config = dict(
    n_layer=10,
    d_model=192,
    n_head=3,
    n_kv_head=1,
    head_dim=64,
    d_mlp=512,
    vocab_size=1024,
    activation='swiglu',
    norm='rmsnorm',
    norm_place='out',
    norm_eps=1e-05,
    positions='rope',
    rope_base=10000.0,
    rope_fraction=1.0,
    qk_norm=True,
    attn_scale=0.125,
    bias='none',
    tie_embeddings=False,
    parallel_block=False,
    init='normal',
    init_std_qkv=0.0387,
    init_std_o=0.00866,
    init_std_up=0.0387,
    init_std_down=0.00531,
    optimizer='soap_variant',
    lr=0.00662,
    lr_mult_up=1.15,
    beta1=0.95,
    beta2=0.98,
    lr_head=0.00668,
    warmup_steps=100,
    schedule='wsd',
    decay_fraction=0.657,
    decay_shape='sqrt',
    final_lr_fraction=0.1,
    batch_tokens=32768,
    seq_len=512,
    doc_mask=False,
    z_loss=0.0001,
    train_tokens=138400000,
    steps=4224,
    dataset='wikipedia_en',
)
Each number is 128 + 32 x the weight over its row's rms, rounded and kept within 0 to 255. Layers, rows and columns count from 0. Numbers have three digits each. The size before them is the row's rms in percent of the matrix's.

# down: layer 2 MLP down (transposed), 512x192, rms 0.216, rows 247-264, columns 144-191
# gate: layer 2 MLP gate, 512x192, rms 0.265, rows 248-264, columns 144-191
# up: layer 2 MLP up, 512x192, rms 0.272, rows 248-264, columns 144-191
down247 096:111042140064071186129159112126112081157158108142104169102082149108094119155091195108155132158184106176088160150138149179086157151087110122160155
gate248 100:112133098149072141164120149155141139161074150131175131175137133065121169139168094080142105144149181103076121121136154075146128154146114103192149
up248 108:127146125203150087091141146124081171097136106116119136148075119074102129188178067131168100125106151115117094107165099081081090184139116075140096
down248 101:121135150145106154105140105152138210184142123129104182165151182140093152109151171142090139181137125164057137104129153131101111116181137110108106
gate249 104:134128122080156104159145040119117132153104106103167172115127084142167075122108128094095125131119109118129227105124114140152111127129113123072093
up249 098:169121122108165101177100113133113182121120093111141133107172092097151123139098122122127085145090121156202127098103154135117062168134120128136125
down249 100:139085144098120144084159168151122149092098191135097047103082129125149226154118105127164124148106110121145151107146169138077142091104118087136092
gate250 099:100129128167057105163075128166152116116077091090180174094110112107120094147137097114111096169114096120107096146075121107117146190130121104095123
up250 103:116114146094073075188086171125174085113120146115057139177118134171163101142159133094156092143191101133175140067123139142134094145130126167128145
down250 100:123126122153104118152120121197130104112124144098099140158084116169116113161110056149117106111087101123157126125150079169126157133153131145125118
gate251 088:056163095103089093112151101085034183119129104124157137094098097155100144156153131178105066154170126098131113125114132089149204125165136125164141
up251 102:094131077132089079075136106155105126084136112101122118087112126149153151176102119074125162115104147162169125120096107084167180164145160134184112
down251 100:107103153108119083112155175050098181112132163116149061133176172153112123138175166103115120164183103149121121112165114115119100138132103124135142
gate252 101:122146143149095087164054128136123074146129132135150160155108080240171109128097072129154110129127093146201138199124171144148148159166084102067147
up252 091:161087121121167206149148147105064129134129121146140124071179122089084099146092138131128101143137178114087098130080079123136189064115133135157102
down252 102:151175116118110146097089112128163161108107128198097142141112174131127161101125145134170134166125153135122166149136108133063096154159116133162151
gate253 104:172172124098080089161143138177177090085163112181116140111220151162106181147146126137135159164135147171148107170097147143186140073163132102106097
up253 100:114096123155088152061078148181092210099122131117151173143097121114111089101132142119105107136135110066096100137154098158084127142121144108063150
down253 098:126130163118198142143143191090153121191140080136129133118134127133144091073118075159136138084160112177142124204107172133163102132121138123171151
gate254 098:134139121089048133015092100154140158103136111142139174186137076151112183154069072100077169120106115204104117151134139130104093095130134110085168
up254 094:108151102108092159030092121139122102091124119142117093148169072178144133206105097096146165150158127117092129108147149104136136104080122099161096
down254 100:139116106091141169098087124136145143091090123095181154117093177147088133075063169141109141052143140147097143092107180191129059154126101128110170
gate255 096:120064084095143131127104099098146148102141178062125151167118132147173110111141138175164088037087206122091181163143119148106092145157125168134105
up255 101:143146110137112104154126152075140165144155148169098111110116084158128116106099202111101130159170116178145157142148127088153187113125167097067096
down255 109:108082161125128101172157144164062090109145086250067132152174107159126139135119164169129210128100093175091118128132141132108144087068165156074061
gate256 097:143063193163118150126115148185087105157099109097125120139130098123113104104170093193128065122148087142090142144074126115079130130102146146101126
up256 107:143086155174115185168162096142151084129135135095139087137170147135110128093103143109120155130089083147120179114133156095159096155096135150142167
down256 106:118113131143120110127169121144136155125132122163168137114189174108189098161128129138131119177171128101097112121080090169084113184157158074178115
gate257 108:119191167150130166145206113137149146128169148111116108128147147077172165174149127138150143144117172165125102140161139096150110065140191097104158
up257 106:149086089123120180163142056109141099070139123133169144158100102153100164093109125078116143079112099141137140186137148093113178139133091116078102
down257 100:188161157114184111125077105135101132108146058138137119128087130066120130190157081123181146075108148166109098112178143159146183152131093119117131
gate258 102:169119112125171126128088149166120154149146128086117120157131088166043122151139077117154137122092163197126167138198119139158116091132094161078101
up258 108:148124154127085170124128092115107115110129101207105153131080092150147058109125151135112164171164130097141126189157165139138175125073019148105091
down258 102:096072138139149121097087141131155094127150081075143131095080121108138138125137067107178078147163101218112124087089092126133154128130126109168125
gate259 095:148135115105066129125163114205116170144111132201107165134152108141182112102105132143203161095083111082162171174124076100108173182113126125165149
up259 097:177130127157130119124117090167100130156109052162122200081120150143135061145112138087164162126059119068145213130164106107095077124148105009135130
down259 101:172098185174211053087161168121197132131146120138135114159165144139117138088139151115160093099171156111141123124169125159147047132092130142184118
gate260 119:135133164191108178105084104137125180146121121152081114067164106088094125189134146139140158109139135159113166161129122145128109143098128224158141
up260 115:069138118178113171163113103084102179118114097158093113079154082139097155122079204122141166091081152144134106158079117176184069162155103160139091
down260 098:031099156119123137128144214126163099158136165129135127147146140101105138116086108097147109174142124115050120110078155160130123081150105133132156
gate261 113:121147125099145134151168113114141153146159178138076114095100109176112106185151160128143113112123099092112142093170062071113114141107131150124176
up261 112:187113075094069172089176176219160110120130176174107082104087100110123124187124117086116083078091132155104170141120160118152120158134120129158116
down261 094:106226105145142161171087089120084160101131175165163134165105112132141102115132089120110102083098151053155146167164079149095137156131143161151181
gate262 099:122162165131176068108147200129112101089114110125135158143127111170083168153168106116145131105114116141150137130115087134168173117125146130111112
up262 099:114119075124131156177131233167118125093137157129127120108181131104074193141142168168137093155184152131130135150138128110189053128142138162108091
down262 102:162170125114098070107099133125134141100149089127128154124122072171125115158139087161149125110095112173092093140133141117101095158100142112105120
gate263 104:196098086091163136091158125172151153156136173141166103217125091128114132142124131094101103125146157106143186093168175141172150061141084147128117
up263 098:166069175141135170136147158150135125206087101090093099104103097120151119130062132081088094122157126138081097123147140139060200081124083121181141
down263 096:123146164116088114120071107088135129117097086115174136116189160125129141133149104141144144135127104141117095102117139143185098115093143120109120
gate264 107:147114072123048075171122104177178128100111150164062081093169111101120135115138081097113144146140117129100123084147070157154161130151125110157084
up264 112:101144163078218167115160098076122131171192070074162133107094126125154131138111154142177119112130164129163128162106203097163167118127100170104201
down264 095:078131152126094108091126151124088180118071120103091143129121173065148148149152089109129164116145135130115155116096116175117119104120159075089056